config.toml
n_layer = 8
d_model = 96
n_head = 3
n_kv_head = 3
head_dim = 32
d_mlp = 384
vocab_size = 8192
activation = "squared_relu"
norm = "layernorm"
norm_place = "pre"
norm_eps = 1e-06
positions = "rope"
rope_base = 500000.0
rope_fraction = 0.5
qk_norm = true
attn_scale = 0.25
bias = "none"
tie_embeddings = false
parallel_block = false
init = "uniform"
init_std_qkv = 0.0818
init_std_o = 0.0
init_std_up = 0.0818
init_std_down = 0.0
optimizer = "muon_variant"
lr = 0.00259
beta1 = 0.93
weight_decay = 0.14
lr_head = 0.0117
grad_clip = 1.0
warmup_steps = 29
schedule = "wsd"
decay_fraction = 1.0
decay_shape = "linear"
final_lr_fraction = 0.0
batch_tokens = 16384
seq_len = 128
doc_mask = true
train_tokens = 93370000
steps = 5699
dataset = "wikipedia_en"
Each number is 128 + 24 x the weight over its row's rms, rounded and kept within 0 to 255. Layers, rows and columns count from 0. Numbers have three digits each. The size before them is the row's rms in percent of the matrix's.

# down: layer 2 MLP down (transposed), 384x96, rms 0.0798, rows 127-195, columns 0-95
# up: layer 2 MLP up, 384x96, rms 0.0931, rows 128-196, columns 0-95
down127 094:126145131113094105153189108094115148102086109143112118141098100137136116155133163126162169105118176108104126134082134120150115077098155129163103164102104158127119137101118140106123135142160124122132111135163148147164172120127164095118154138147168124109143113123081120136121147138111088105
up128 108:107154107117106141085112076095136136161142142160176095129127147143138160104185156119138129116085140114128116158120108089126124159145129125103155107143107153175116116116116104109156150102124082116115127166172162126125108120093153113143146098135103148147138143100095164135125155088120126157
down128 106:115134159136164101136113129185152147132165103134130090124149132082154125138128092125131108130138139131174140168148116125128132100152115103154122127098102179111089146107154125131098109168149101123104116089136140110078121132162135136124133139090109100098176171147146084104127091130128153149
up129 102:138121100116119112099068147127143124122117134134125102124161154107139141166128130120106132099136139154152148104177147128100134103156130104140095135101104103124181115078137111121117133156114131142135157126165114134117101110192084145088155106132122092129141179178148122151089133152140129165
down129 106:145175171118154144103165165102108141149127114118167133101115142144088116128118152142105147137109086110109117116126130135103099183076138105173129107138156124122133108143112193092122124132144125134119110140108137098171153096135175128138095128117115099129127072138113152116112153130143130089
up130 092:146110130122111143181159132101085049153135136121137150176126111080119152134110116122146107100130116133125158155132155085134139105129151152127135110133146152162106110118170108102125117093129132115141106145123135169109155128136117100137136144123149145118158067135106176179120150130147108097
down130 090:149104114111110154121166112181118115112128160127149133161136119169130131095180108129133130122073159096138114131095147181097100109119125104124174157093111134144115137114098100126142122130112106152157130111101115123160123052160134140162153126145163149165124122129092139128120111147136109111
up131 099:101137115126111109080127174145161140167165136153126127115187123086138118136146133099101110146133127142114093146116191093134138136148106128126134120143129132086102111115078156131078138152118137106144157124127118177096102150129129137095151145135084121134150147124154141133170148177124153111
down131 096:114147136119150116096128149127135088121159130165093103143105154122109100123113116161119119107142124086110112130088099105158142173124133101120168104148100127123081111088117094125115141135106168119165146085115168148177160165113117159142148154099142134151136106119152159126136172162107136100
up132 119:133124178150161151118093147120132132099178144104153135095123143151142091081136148096104096124158164118150136134068161126171099116125183150118138105124126157140131113100131149129131147150153091143148156124138145104107092098123134110124127146171116109120138121153153142125154101179162135141
down132 110:108104162146120154141151132129159182101114111163140100158117127132140090142143109130119129099164110115103117111128107141131150142114092134099103107141118112149160154109115165134152137141097162123129066122133139136119147130143118127146119118156184163129111108115137108154141019122122124120
up133 096:152124096124120155150157170128129161124141108160156091158125159092133099080079154135126112162156123165150078119155110146156148117139131100126086104111112122152150162102123117104129132128133123152133176099122119139139112154135144153166158133193171129124161104117102142111107127119129128098
down133 097:118112119149115105151101094130091099166151091151123113134118136144127129134188132168128142133102123096108136114093168095124140118129150138096150149095139162132156097135136060128137107158137127107111097129098116125124133154157127114146120097071172154162118089168131152162126131118126146163
up134 100:145100112143096166127161130152126145140124140136127110141162184091130107157133141152140085100130144167091132106119134134114169123082095063127124128149162105120127095138156103156148139089120153116141164165129142160126097143119159180121106129151159111157118137092114115114101136148127134152
down134 100:122115169168124140159102136134138133131122125087115135131107117153108139156162108089133105117106087092114140177160174140137133169170075163146150121109110112144123087139126124104143134143156134119099113117137153099086091114134093098114157103112148130117192142115137129160140152124089137114
up135 100:084106147107095116126109138087093141132127108138121142152118093106099169091173103105106128108185089133104136142105108107161156114140099122116143132166145143119156096102196106102142104138146124112116137131101132147140140126098146152149112125117165138118137058126120117164131159117153124112
down135 100:079146133106138109127093132136116155097142082137132105132116160154093142141081170189133156147152135100117114161115127146118135162077130143096123170158130150122164121098133130119161145124119124150095084096137071145160119138156105121092121129143162105149131136139132087137153130106132119131
up136 099:128103120120136136161088130115099157140145055147164146152125153124120125132125159135111144165136146119119136152146088138106096141140139072113142124146126124120179120127091110102143150129128118185135101132072111124120133137117119097134154148126151100078121123177166144187143106124121143103
down136 106:114155185185141172153149122133091140161134161159100115096160138117107141145110115134164140105145131120117152117124120117105094106096093164171127147168132125120138098146120058142110113128158083127108114146144087103132147138136109125110123129112098133142102125131104134137086098165127136158
up137 098:123121124098155155125138118179155110099155111149128123136106138097097105145078125130122127151139142198112139176133139120134116083146111154170131105132113125156159129127114161159165122088122053174141141113137109129104115132132122131135104118173139154160120147096137117142116119132084097136
down137 098:151135102135116099084117176124110116092114138126168079106138095133168186124155150157148150154171112123091115169180114108095139119127121130118068102132126098126121111124130162150135145131135151111121138149116104147137132128131119119089130164135121088092156113162119146119116105135150174138
up138 099:087141085083091099121151145119144095121122105129150118120120120123127137154120092159060151157174137113126126132146116171190148143137133136179131082131122103136097127147140118097078110128143118163155118106147122161110120137123141127160132112129166146137115165149112131149132089155100124143
down138 100:166112108141173140089091157133095139111176129127168144125143153130150097105124108137101125083092123137141115162156114063168120123118127101161163061150159167129141123154137172135122110138108124131118145111078096136150107154115099113121132101134152109141151112147111115114131140133139139129
up139 098:127137117154192112118074135145115122136119089113139112144152151125112111117152141182149110122147121100099128104156172108126109117155117176155159117142155165114132125107135116123156121167087133111141115141107133115169122151139121146124132108130148113088115128175136082098096069168116102120
down139 086:160106114147089116167170135131087121163137102124110108130131131167118126125140128176124124111093144124133101160103148119112101126134143140169109140081128097125118122101109123132143142137159128143098089133128138098125070125185166141135120146112208147172166129128123119144101119115117113094
up140 113:087112150083152120112147112099139114132158132117140059158128101164172107088150127135132108143119165091109128102133137122159121096134174125144154099167181104127091139111123149121144162149140108144131150158151160129123132145124124122112114120160133133051127117117107143133144171125148134128
down140 104:150104124142104141112114087123186100151132164128124177140139146105118143178081138162161117135112144133164132137146165143158165115118103136092122127099109110122071121112158112122123144101104122145143093101106095106135146068129147110116144127128170131139159119146110110074134118111122152139
up141 101:144148183186166088155147108124133140101119147127136135188111162097113113130121117098123122137087116091129106161161074127124136124077128159127135145150146167139119141154122144136136170108114106116102108100073124132131104128119139134123154117117114133100094113139138119177140154131100165144
down141 106:108152145127138143155120144117144173114121089118139168154142180146119150102141118069172117116130102118104110135087111113133103161144104091096103112144141124160181126105135159125100165109109119144077145127147134116078137146163150157175115105126151124102104107141141125101151115101143133137
up142 102:147144117126160088148151127137129146130156125144125096137167108069125141130124153132158106095134158188128127128159139142147166163101152136123088089159176124138101116132099080129159119105143124127103123130135132141099121131168170075120092123145146120144105109103109108119113148120065132125
down142 100:127092134114114165079092101138131102121136162139128124135066130173073129182140124117122171177134116106109127130128104106139150119122107135146145074082117111140136150156079152158113125113146124160121115167139111121169122140121145161148142125145105136148143126136139125137152074123130154106
up143 095:140101158099119134105117143100100142111122122140117123129139177142107097118141118101132125140131140108132129177102150121187141115114101101173150148121139069147102129138135160145070155130125115107162147159163099109121084158106128143176152100146147117182139157164141154119139112162131133134
down143 097:104139132124144105121134125164163106129171106069126102129129127119134121102139102128124101078135097139102132118163146123125108152109173170136157138152147173166149114115179131129155171099109116116147082115141104130154157135077132124114095137130165111096141144140111123136097093109092137159
up144 094:106148143125101167106143135104065096137070135142148081080130155119132135124146172097138127125087124140118116116153152122135152146145138121137131135155132203119106134125144106118119113160139110137107179112173111170093132138137118167104135126102130102128149120115127123101154124107155153170
down144 096:095178109169136107144114137117124097116166137154098125131131083130125086123161125139145141132108123075105163129165108147112090144147109145134139092145104136124155150137126132128161108129108094151172140111155130169165172116148109110113124097152182116116108101110097114124163091085131124139
up145 105:131169101124140115134121104087107113096081133178062157165144121132160127168122110121151108150095167126126144127154113122163115115109109082116120136147087102129172146121118093139112139108136178123142150141149099171118118133150137149098128111164125145148123152131161126120122095122100119172
down145 100:164107083193107137112156121122137127092137121155141121137105156128181124101109113162119105145129112168149108143114118153123132176144132106127142123095130139116105110146166149168129076123088100138081160133105136088124143108114102086119152127125170141137141093169126134128128123141078132122
up146 105:101083119134145112149138168126103108114145125117076141149128145134120145116125129106113197157119127167116133106148117159144156055138121095112139104157128122143088143103120124127121120144106128121135177140139142153148134101139134123186160170154133159144097149157129119156116115161107177151
down146 106:119189092103126115084109134122137151104070152127144137122102103164120158108121134130119132132149182115134138098116149129100124099141121150104125126136150166117091128111091158161131077132114128166116135100106173166136151102118131139058142133146121142105130134135148179140133099126163133129
up147 093:126160151141128093100162140108099120162150142126091112069140112141115096130148143132138106083133128137101099171078157136163116108182086136113120170143163087143128136115106108107121160119149136136125174119148112158096124164165136083139128111137145124133126137121124128147085098151136153127
down147 096:133113171138077108134134142129140145105121102125098110125132177125123150119123129116092120138140123120135096158131147095115147153114165170145135142109097124200132189155103142129078120132117117156133160110115115120158149122131138145122109117176113145089129142074138123146133071113149094095
up148 106:174134115113160152116099139085157144132131104106112106108096147133119130128159107158141132155097132130176138116093106116130151082114105119173131135138097148153130145148107144117100140149122144080106140141132140126103126121136159120081094095136151162067139136148156163144118082160160130086
down148 100:086098177121127118143111102119109098105142097120106125150170179090103114119127144119151085114139110125098109121124118122098136134084121132151121101181157125107135159119107117125166121113130158121166101126118129137172130085119148150171171122121183156114150146138138126131149090088142148107
up149 096:143132116091141094137103138114161164124159107075160112100095124128118107135083111148102147163115127104144110097153138165145114116110156089094162165164093148157118176135154118077162119122169163115127130108119118110133133100120141136125104134102139142169128113084153142118093119141133155126
down149 103:144084144144128115118096127118159149168129142107142139134162086113165127113119134130129115139096109164151147137163132106105069143108100129063121116095130113133123142113153154156089143087082117143113159165160124151129161079131116141168118147149106114140119108152146120116169161098141134131
up150 094:162107084137135173159095136128080102130103130144127144116136131123117123126149163107103071176119096119108120119144101100121172133159145103132152146113137144166129132169118147137110181096090118085120112116140110127142154113152095127118162122161117110129189127134135151142133117179155118132
down150 099:123151142111132177171102114150133136135154084115136157102100115165167133149130115113090130156104095107062132156134110110121111087147107128134090109134115132128097118142121149137104088171172163131138113164126131188140136114120162139168152140114135107088121120125160121145116118084126116127
up151 095:131086135095116099091157142121127144172152123100149125102131108132145188119142166091171100142114107132137122099138139110160175139155125159127140106161154116147160174130149092129166144118104125129105126101164150092149115101091113127137169082136111126138121131155157093119098131113135148151
down151 100:132130096151138102160116155091154102134137123134125140126108151132134123105086129158170100149162131112104137136121108160063138123121134103104148120085165140095192152123131104108106136140125119153114171116087154138177132092106107128155095135098151149151166149144131120102150152111111089134
up152 095:110122134147147154119122103100102086116093105145129142130138136115115152149172110105127120111142128138170164078132149096120126118122103114119131152137057166138123118156143084162080155137092137105156134132126146120122106079136127109136161130077158145144129144110149176092113141156169111121
down152 095:120153114119090092120132176133139130147125106134083110165124129118129133105086129092135099118142100141152123144133139129114111174132116180118092098095145069129107132128130148128190118128145149102086151122131120129130123118136146131113184126099141112148169140138143164119113191169112093123
up153 103:117090106140123122112153150145117166171121125162164111078107181115095094170207130110130142164135131152111142123118117137142116150102153137151124083125136150104127117126145084127116145129157148101140097138143103098176139149126093146122128120085134128146138128146168125104131123150168152136
down153 104:111109112164147112151128131131138134103132157127097140101119131133128107108154161144122106069103142112113096117121127085141116115157134142141100154136079158153111095128130114165161100167117117128096144122102119162101132170126121126164131144106129133193097121110089138135165101100166156185
up154 097:103110145121131084100127144075126169167156170130116167151099119069101108111141142095141103131129135138146142146084121110149120097122153136099129110154120129118085098130124118118118117155159126135137091188124152118157145126097180137125106115097142136122149086132084120124145162137148136095
down154 092:091121151097194125154147133112130125126108133107125123129135111138119124118084169111092161114105104125154160152168128145147114110131089139132121122151092136134194127089131104133110184076146135116143113127119100143164110164108092168114128107158117101126135145138160113096139166125119157116
up155 103:132163109135091139129148122156130139152126127092189104109109138104086130163165086134116141133115124104130134104117180125126134134139111131125112157167154110140134086102154127099118130061122118120122120097154113093130196149134149177152116099150115132117155112105114153110162170147116121132
down155 102:069126198121120148119121088110128138133120125176154124102139124157181136121067117119149115077109131110121137145128124107153128138130097119123138117152136136162136130120115122106155117130097113126080161167126110131125123108109142124089178096151162112105127133112138129156129176142172087114
up156 096:139128122131082111100126120134143093171132153141098106141135124140101132133128160085136114180133114138115124102114126160135137145101114112130133113119146144080139114134134152174109149138153130141187111109199136113139109146127112139088149171112145078119139140107164165118142122131111139053
down156 101:124147181111090141100086127122149155142109089129151140133092125187095147126086107116139123140113131117147133173154106133138127125162121135144140166156134114137094131098137113123154132077110152109144169125137127098136162097129112158129096100128153112085172135129088089160156147110099133111
up157 098:140128116126156129153136129164137119097140080147121157141090128122100114070121135122122133114146064100101119151134137133169137115160126158097098127136174107127155154173106121105125146097103133119149123118131121141141148137090151160115121117146143161094078183133194104136144135114112137107
down157 103:135139128130129141178114123070101120109108105142114124097098105134135119090135105105131116112115154170100099118108107119167140130172147146151124106094085116113148109174132158109122131104110111142097150141133160132112159141139131133172168121113122112149117078093190164170127129128166132137
up158 100:132127127127130098170077102117179145151123094094143140159127149109089128130140094156121098116176133168126124137144109135134144144139112123161145145123111168121112103147125143139108105096115136137135133173101178150141148119114136120135092103146101152101068159159124123127142091105167185124
down158 091:078125170124146105142141129131080166101121116132145117106155125117121136161111137140153139135081112127137149121133150092092139147134166124135087119164134097150101174103133129152110102093170061147148110133121141110145154122120133140197162164142120112126161095095135105130132114135117110104
up159 106:141144114142138163156112157177098150109150114101139076120054124140115117119094118131123108140133151173135084152085109118129098118124143147102164113133185114166141111132137110181114134137126125109136130135172139142144163140116122128138158136168093161136112160101134112096119129121147103156
down159 098:114088138123121132160111145114128132141153133107131086149161117119151086135116132116127182114168166138103096120124086117121134174118115107150123141132104122154185137092101128116085142172128126109118116114153173135167099144116123153138162092097103121126159099128151107077109168155118139112
up160 092:142187111177147116166119165152120095129164114094103152111110127157105085079093174136156101128138112127148119129148094079143110106153187114123139106131121120124114143148132116110129140112089153132125154100129129190114136143107135083140134153144159101129142124148134121148106108158118131128
down160 100:127116147178097186162156120149138125141140169134090103120102150114128142114152114141155128121086141140117124132106082101125130138119109134131115133117127129138111122142126159127135170104165112142138144187061150156130155115098146175143094104120128111141096114098102116140122068133088115146
up161 100:105139178155155141107123148140110119143149128106165165109103132122121129179108101170115103112142115153088124141132157142141139095174108149134120133139085136123154150109141134111166160079140138082166109101131149122151171142120134125140147149111145065154121126178115148153108131141123145089
down161 103:065074134107104140132133125094161100084123159140146129122115135113135102105130140142129094150120158163152150131125131152133137144085130132158090124136107129143114173118117123128130094130092076128130107140154133140120165133116135135110166152103138098160139158105114195140128117134183088160
up162 118:116148127148196153166178087103112098183137102150114145121109140080092103146092134094117120114127101142149116097140135106129124113153151096191119099137130161152108157141144135104123100116094109102131130115150129135108136141163102126113145100174118128175139142121135121143141111096126135140
down162 103:110140096106125148143086094125125139138145087135114167141126117103162105126131123113156105116149121105128176071111122088136127142134106143111116126132139149133085148095122143193148166153147128120146132142157126131159116143162110144132114161126130074178084132090129165079103146153130124140
up163 094:093156085105124180133151151149114129108160144147190111135113096149162085106124125109129108128115157123136106112147145138132140106138109132154160114119102136163123114130114105136147165152123133167130167137103110132124138152097132156104096102172111144150062134124166089118134114137138089172
down163 092:132148173116122094119120122149127127130119104130132095144151146121127184144113108178124100160147114129130110153153130156105139129117164143128150160154140142110155136136121160145110112168128145117131117095075146128158109098122104108170144127092160101084095127091065129098111112111125176085
up164 098:109139130135099154115145140119138151114134096116085097140119112088168086126129110136159155112114088077114129108170142148171148089156144088158104134154129165164080139117118104104131097143126147107110142146157137123103119124122164137097128086135101145153075129145094113148096138150113125109
down164 100:099114131088124156132112073135110160130159136119149156182103099127096122144133111112146139129122114131091141132136126176152091110102156136084155143124106129102111086134165140126112165111172082129114173145128096142153084108143096138113172148122102171145136108131135146144130100125134116160
up165 096:110110095097130162128138163122108120142114106145115109149155120115093173168148087127153165131108094149130158124116097110147138152143177114142155081141149159088090149153120085101132135188131170161147067104147128129111095126112137111117148148127132129125124102114119116106123120164115110130
down165 103:126138208136133089143152130144113092133124135139097119116125088136149121088123109094120116122111136181184112140169132077136097155135131127145156100098156096151133116103135104148130151123165125084151123165128129108113161122141164113145129132133139174082137115141110122105128124126078136122
up166 101:096158113139153091093119124126129144121168118183114111132147130107154146150162126105088164160152097152121104132139115108095086136121187123175150115135151120163103139104135140146139167110115106131111104105162133129165113105110155120136137129103096123103133138123139123081160105099186129152
down166 103:108133133117111162159088154120124119100109155077131157152142105149134116114096126143154105155105126140140121115124135138140180110142111165094148093152136151117131122108119100159127123132127117153165119136056093164114148079154141129122096140123213125133104111104097133126144099137130149122
up167 092:122159098093148135155162138176149140130139109116134079113099119106127101120141143080129166165156108119123143096118132131140134096135133087122128093093127120122125106125156159168131136111121102113151136093134122123103112124136169147117136126181108131133164133117093139115102114185174059109
down167 095:120166149106107124120080102115094111114139140115126160114161110137143155163140155168135160106132109150111163158168088142138091089160119145143111170100077130125098106145100152116088114115149114113126149164130104174143119129120117137137130114079165149118087100130109105144117138147148136166
up168 092:125123099107151120141112144126124118082180137108147126136140140122140131165140140113148140131137185088142131108126177117119149145135127167119141107126110117130102081131125134116163153095086069178146123117130128141094111199086164178144132111163133110143136133154104097144126147119127112123
down168 101:185129142188101119125118120107123147147129119168137125130104117132099129085124072156122136126099096146149099128154130108098131146074114111110142114162150150110121110092116154117138121124199149123129103146141131126142175094129110106153167101169092103138131136142148125143124156140088136101
up169 098:133162107122142149185124117140083164170088172143136107134076138117135104128105091132086120131131106130138107109117130091095140138118143103130085108125092118137119118085157144152137130161179126133122128137090127107114134079128137115122142162122183148093151097120151087137152138143136123102
down169 091:147137135127117105169125087103111088125135127142080105116110094144138139106146137126126137093093132135109156142117119157058122152137124146133114114050112134137146146108077148149153122154175140134120159164109179137127103107141116142159131145108165128163148136136077111139146145135106134149
up170 104:153142134095132133100107095133114130145095133096141128151122109141092120147119122117105133110080170126112151160131157114128191125158114097119141127129107119131124090133168116079080114132164158124164131112127165162096133111130134082152109167096151152134088094106112150143108130115104169100
down170 099:108168128153170104163155165094126178122175114111126127113137118125134104106130125096139147146143098120132146140166103099132103124121124150076073129109135112106138126163076101140161126155084102168130108142140127154131092151107134113108131087151149117146093164127136107131156135159127090132
up171 101:083105136173115102096107138159101115151144113184133106160123121122130138155118117151113122138128174149132165137090099136095111107079130154156152084127134130091081142149151092145131158091118054175141165142154135108111155126137138145103119126147140116119113140150135118129131104123117123142
down171 102:147165098108141126179102134125142115107154094143087132134135117119118121094171090148170103118109110137129130106133136167111184080088156120132152122109068102132110160137140188095146103105117140150117166126115105143123155090103135157139123138136090153145165114146123107144135123117122132136
up172 111:153173102130151152065111110143119164131132120098147114111122167140125134146147067106128116123155102146162105091138143112133113175139081149112146147118141172148168105110169156114137111100123143082101089142109113130138173126177129155109123128111133111122140151117135118133146080127134115142
down172 096:109127102139116171075086115133098097127096140095158123120146145139120110127122168159157137159114139118133127109111099124143165105108147115157104091098148167137104152142167137142126130121096140133116143119131070117104110121108138164134187139165152165136108110132151190097146093115128139119
up173 099:156163135133108151115130120131137154164101116131130147055120148092179144142157143133145106126132155133128105100093111141126158144114141119088092137135109100102158121088119127190103136150133138138149122120123121205106142128130153128102139109150141142125148117129098100084160091177126133125
down173 093:122098127115122091163102182137131117120128142141134136149138110159101131115154127120140134094167101137128186140124091124112116135209129119151133145138117108152146137092105102080137115122131125091075138136087125082108142153130138144160111142138179128136070129139140119138110157088135120133
up174 104:132094075137097134111144169151142115138132108097177136112134154130140110106070151137153161115153146085127091129114114166116141190124119141109158133129147128144149153130142157119138130136121128151132134152089145081102091134138106150084156138136120113114081178158142131124154099149152106137
down174 096:125125149137142145168147113099081132127172115162076141101078102092129150174081117134117173138139114158113144132157146109116095099131161140120115140135132134095138096137119123097143101117127129089120119129082111161185122114141104133109116127120135152139160120125114142134138179087135146172
up175 107:118160112116129146113165119098154141183110132117152101088096162081145098174145098137160111113129131145126098156138087138153115065123102150119121164141119118092146144121108146113148160149140127126116110093138083104165187153162140161155129118112135137129130138142111122146144147107104127103
down175 101:075153134172098116147148130125118142132192145137121125141137129137094122133137138121087159098137098096142157116128130106141160158111125135122130097125173119145137116108073154138088104093102110145165117138159144136134101137121168117105137119109157115127074133113140113090123187155146154090
up176 091:118128107070107124140144124084143173125097122184104135152112085100118110159142131146129121128138142124134111120153147122135075131108144178095125121150110118114103115157095116163158151141192132116109128137163111125135189092119154150129149129130102117127148138112095121119146168129130161167
down176 099:144109139148105156127096094167167139140158125164122121145156109124128104132108106144080148142092142128152109125098109156129159095103109122130153153158128168142161113154139049165084105119165132151116147160110102122098111144107145129126092118107110120149094096141124144147104135167124137104
up177 102:118169128132146119071141125122104097164102176134133137149121108085110157131130149108146137107138127123161124156103113150146136184148129122102147127145155133134154136125127095126175158127096161150135118124119113125120111118131187110157178118153155164131178133110094084134101113141177121108
down177 105:140099114101117107096122124144146141154145113148149150097149115129091109149116109139153107152112104172183202168154137117100112115168136136128153121155109100118096139106137120146098166078158115147110111104106171104175144124150106127099119163136121128129139168135100120137110138095122101118
up178 102:168133164105128173083114074131117154160100108116112133133163108139119121144145114143115140163133133106125119150101099098130172171161103083123110168118108173113162119126192126163090160111099153081130149143126140166101149128140128113128113101136118118098138111123115112127103120116120124108
down178 102:120112130199134145069106130133148187085152148102155097122102130137121154129131099121115132133126099114113150092146117101155143145141162109135097122097095174090168121126102124121164107159125141140147128123095128170107134147130126118124131141134107099146173117149141143152079124134123080106
up179 098:082102134114104119146120150102140114125102118159166175122136161151138111127177158214111103084131128158132149122167111097103124101128098079127130122156163163123111175120114128153110159116108103133142111132148124145089157129130125159127138088155127121108102159131133119139148117099135131111
down179 107:121103130159121122083130102113106084121162152128149131097123123147136117125142120113107142144115127118143148139132127166090108086084162131095130155160152180132135128111124093137151133160132132134131128087102114142110113070144168114154153130127061123125109131191131146145164166161147121105
up180 113:142164098087121114099149134119150156143131124126151122103157139116142109083097104103160121096125142156129088139126120103123091103092121163157153163123141147118087125173133131078161120114147131130108136105148150156087121100141178101115110123145130151129106187084151100100157122150117114122
down180 101:143091148095129136165115106142154104152145135154079099104163143113153125125137114143051119150138108117162106115108130113088141099135117143101138148120171155135108094085118191155127137150118137139096112131079147130160115147134139120094126134094120153144140089141148131118160099141112162129
up181 100:093112158115118129131147117134148088147081140167156105137112101135114135172154123141136123157152143135114197122143135131135166076137151124110138128132132169098076143146152145201187085154113094156116148145108131157115156130126156120114122140108127126091121142108127132108123123119137122148
down181 097:110074120187149140183160122114087124134138102112105104090172148121161124107174153127123126122118130144077114158126139136177166136121078089118118081114132101115156130130136149128130113104136132168104131109138118143135115122116144116109168110156135115130127142104168147119130076144107132146
up182 098:120116178120129158130128134124146138147076149132131128133096115110134099144130145159134183175125129162169092145133129104138155149095119149077102154124130141131103116130160110109130145166134068109135112162134179156150132116139151084158130103117124108088143104141081171137101116131128143136
down182 098:125150126124095127156147158137118130081154135119115119134122081181098136120131106107126136149127176104150142135139127135079171100163116142134141138167175095090119145134115099122105108101119111165143119118162124142061114172111131126127120107116108184119131133111157122134153144140105143075
up183 096:150086113122115127088115132109108122128130166113130122127124168102099125148137085120093144164097117141103115104106125101130121144128127092126151109131116134131093103130154151098125116168168075155104107117110128100114114108104117110158164150118177173155112101087099150143106164193123116119
down183 088:143120163137127127143192085169140142125136100107099114133114097123130153090125115087122159103159159122144130090108144122118076163164128115120140158111126095110147154118097128151122104168115149143130113154118164123100128077119142132103128083104174103109151150137092109128174148113135126150
up184 101:139113115082160152104148085147140140131145143163149109143127141118103115152168083127117118110155133138152152142166135063117139114136106138129136171154140110130106147193084120148163161145096165116123094121126113145126121077148124112132130127107122101129122132111146155089082161164119121152
down184 106:157098153156082144102150086106139095169139099118118117122105162110127116116106156142106137082119139153134137107091125126151102136111157136099173112091176129143143119157142102144126096124162111127109155090106108135166106142110171160090116118098145141171128155171132099141156115131113117128
up185 110:146127185143111124114160130121126170103130110103127138154124107120107113109116142152187153146119099113167110118118141104180126148110132139136141148144123102188139149128161099112132138104135115093136094147167170147176123129126157077148148094138088098123135098139122151147174115154116115153
down185 107:139130124148118176159149127138160092115145112135123104143108139138168155155139107100107128072159116123114196127118138105148141080105082170140131117135135138105117124107100142105119101157116171164086174120166081135141118122128115142117114091109098148131094117124153123105147145141152151107
up186 092:101172111146177103148113173153126122146153131124149176131137179116125130130091116142148069122112145101117097123165135130150100121087110201114163121181139143101103144150119118091150083119128099140140119139154085133120152131122123140107137125126151123130095159127138120118110108127125122089
down186 102:129160098155116136140148087081133097134147163119108125077150113155098137133180084121149141140168173130146102099143121102138163141151144121104162139104124115150121108128138148115123174142157132123116178134104121110107136143151147124112110116133053127120128095109100110135148148084109129158
up187 097:186150116138117126167135086149136101109083092114105140104119131114111133090121131112079170141101099109124126094147151118130165163166130142100127131142093131145134132086134106101122090132065140102142118164111157141121117112108126105101129155168129123127119137163119160148124151108130176164
down187 097:140133150131132137142117140085156166144123154126121120146167122147146137166135112127109081145150099155144159103135136144126148109112156149164117133112137120099145110085067137102071095119099146125132132100107101126162155122072113146124110124161132118105116122126126128144175155186154099083
up188 119:132123179146148113099139178138091159144130145132175111115153143154114108108115117142153134118148126083117058109111152110129095180136119117139106153141130117100136130118153112115106166064141122107149124131101103068113118134144131161115179155119110137153114135117128107132131142099150169127
down188 111:135113143115133188144122144114135182128148075096155126109124117122167118158141118145127159147082127136145104152156176096141121109095119122129153147092180124095099146080158156121123102136095143124141090139136145120136119085077108144157120128128117119081139115127156154105136098133117142115
up189 109:125124128111134102044118108141147127118081118126114131140143159107105139129158094131125135159138133130112132098141095100167149095142120151134156135109151093171132148110161127130082113120149153155182124109154157103119128131139128117156085130156176141131106165096097169126137100114129094145
down189 098:163102134108110135100160138138162151095142109124116149129157133140168131157142147119108107085120109133142153123126129114161181123104162087111156138165132097093157134133129119117123065148129094129124109183119114122162122133110079099163159134150166095080112112126098147108118154133129131107
up190 093:116081129111086145110131134125157121150132143171102116107121155115093123117162137131120133107161128109155122083107097084143127144118163140142106157115122100152111123164147136150071128103184180114142106118165098098100165120137099131077124139127106132128115117122150161102121146099149124168
down190 100:135126149113133159104150090136134105127080132152153138166148112131108149121145155144106116127136056110131108075136105186141135129131109158134110127147146155156116134088088135088139143136110112117150091075112184110121120105137171129109160139131106155130105124139105120163157135149095137116
up191 099:134092108126127101144127107152126140099131142165096116147112141111104157127136157155104145133123085132086150188137141153123096129108118150103137124130196150109107103124157114108138165152123120124126152125112170149142150129085172150137093113100077100123136148163157100159148107107109088129
down191 104:098149111141136121156122123096127154147106102140127146129164127130142171129091189152158116126117142125164093147116113125118177120057093165102130116118087098117125105143126072124112159135144144117147143117153116138126072121147103115136138089132150142111124123073154122092143161139153140129
up192 094:148103084124081151127107128155172103137135104151117108086139143133120140163115131102112138093146162127121092139160101167153116137138113095101144110158136178111169146097147098189130137145124119111139144122146129114159101148117140119102154141066112124131112140118140094134141131069155114148
down192 099:125136086171150152128121099136113141090128138113157128133160114134138104143158133115097117103086138118095126123125099147109101167126171124127123119113101163109162087127149114182152060136101138113098123113113160165109158115137114150141140171110105124168143104149158161129137139070133124141
up193 092:107134124121114121111160123121101149144113085139118116096113176124116137117093098175111104179130132138117112126100160148142165160152114152131159097121134096135139114140154123111144162077144159151123134087141129132140112136146122100148141059122128133160206157160112142132097130104133114105
down193 100:115127101162137091135134154118163115151109112139120144116144137128138100181132130112077122121145127147130126120183128101135095102163127093106098112141138117117128179121141103122129108092122135112113136148099128183119148133100139151144152133086135083138110103126134155138155093082204143167
up194 112:092151106176143120147124136121099120144138132120120102105123126122148117113085146111093099120130122155163095106175146133133121142141145107161125095105121179130152148145171168137115158093119131117121169068135122136114161140140073150126158125113137116114114109155086052114103135120131136139
down194 096:129113155122100132136113109052128140101124130130099127112119118147136107141175141104122102167102146122138142141091149163132126108120078171145120156168134128159155133129157148105113156130194116129176132140137116098100112137121071126124134122095128144131103161094110092131152130177112148138
up195 096:109183109140154107116114120149128098119147118098160112113122144131146125156154153117105097156150129148133178148123179152106078100140090114121149129168145128134114125129118113080146111150113108132105111138166151183147132125088153090150149117132142117134135163132154105194109113119085135118
down195 098:137122130097109152114114118147114095137117153159087179124088154081096129105098129114114163139159131129127109118142126157106159091116170110117091141116123143139159150095087128135121121152133157103138089183150141130116099103127124153116110116137159156120119138122163111090158173113190132135
up196 106:139125112121113118133152132091142123141124170134158139075072150123158148134148128168140125145143125146084135178154111154128120125122125123197157104148176149116125139129123127128122207114158133140121151117114141135167122083095135117168127133111132133141119114134138084168122090158127144105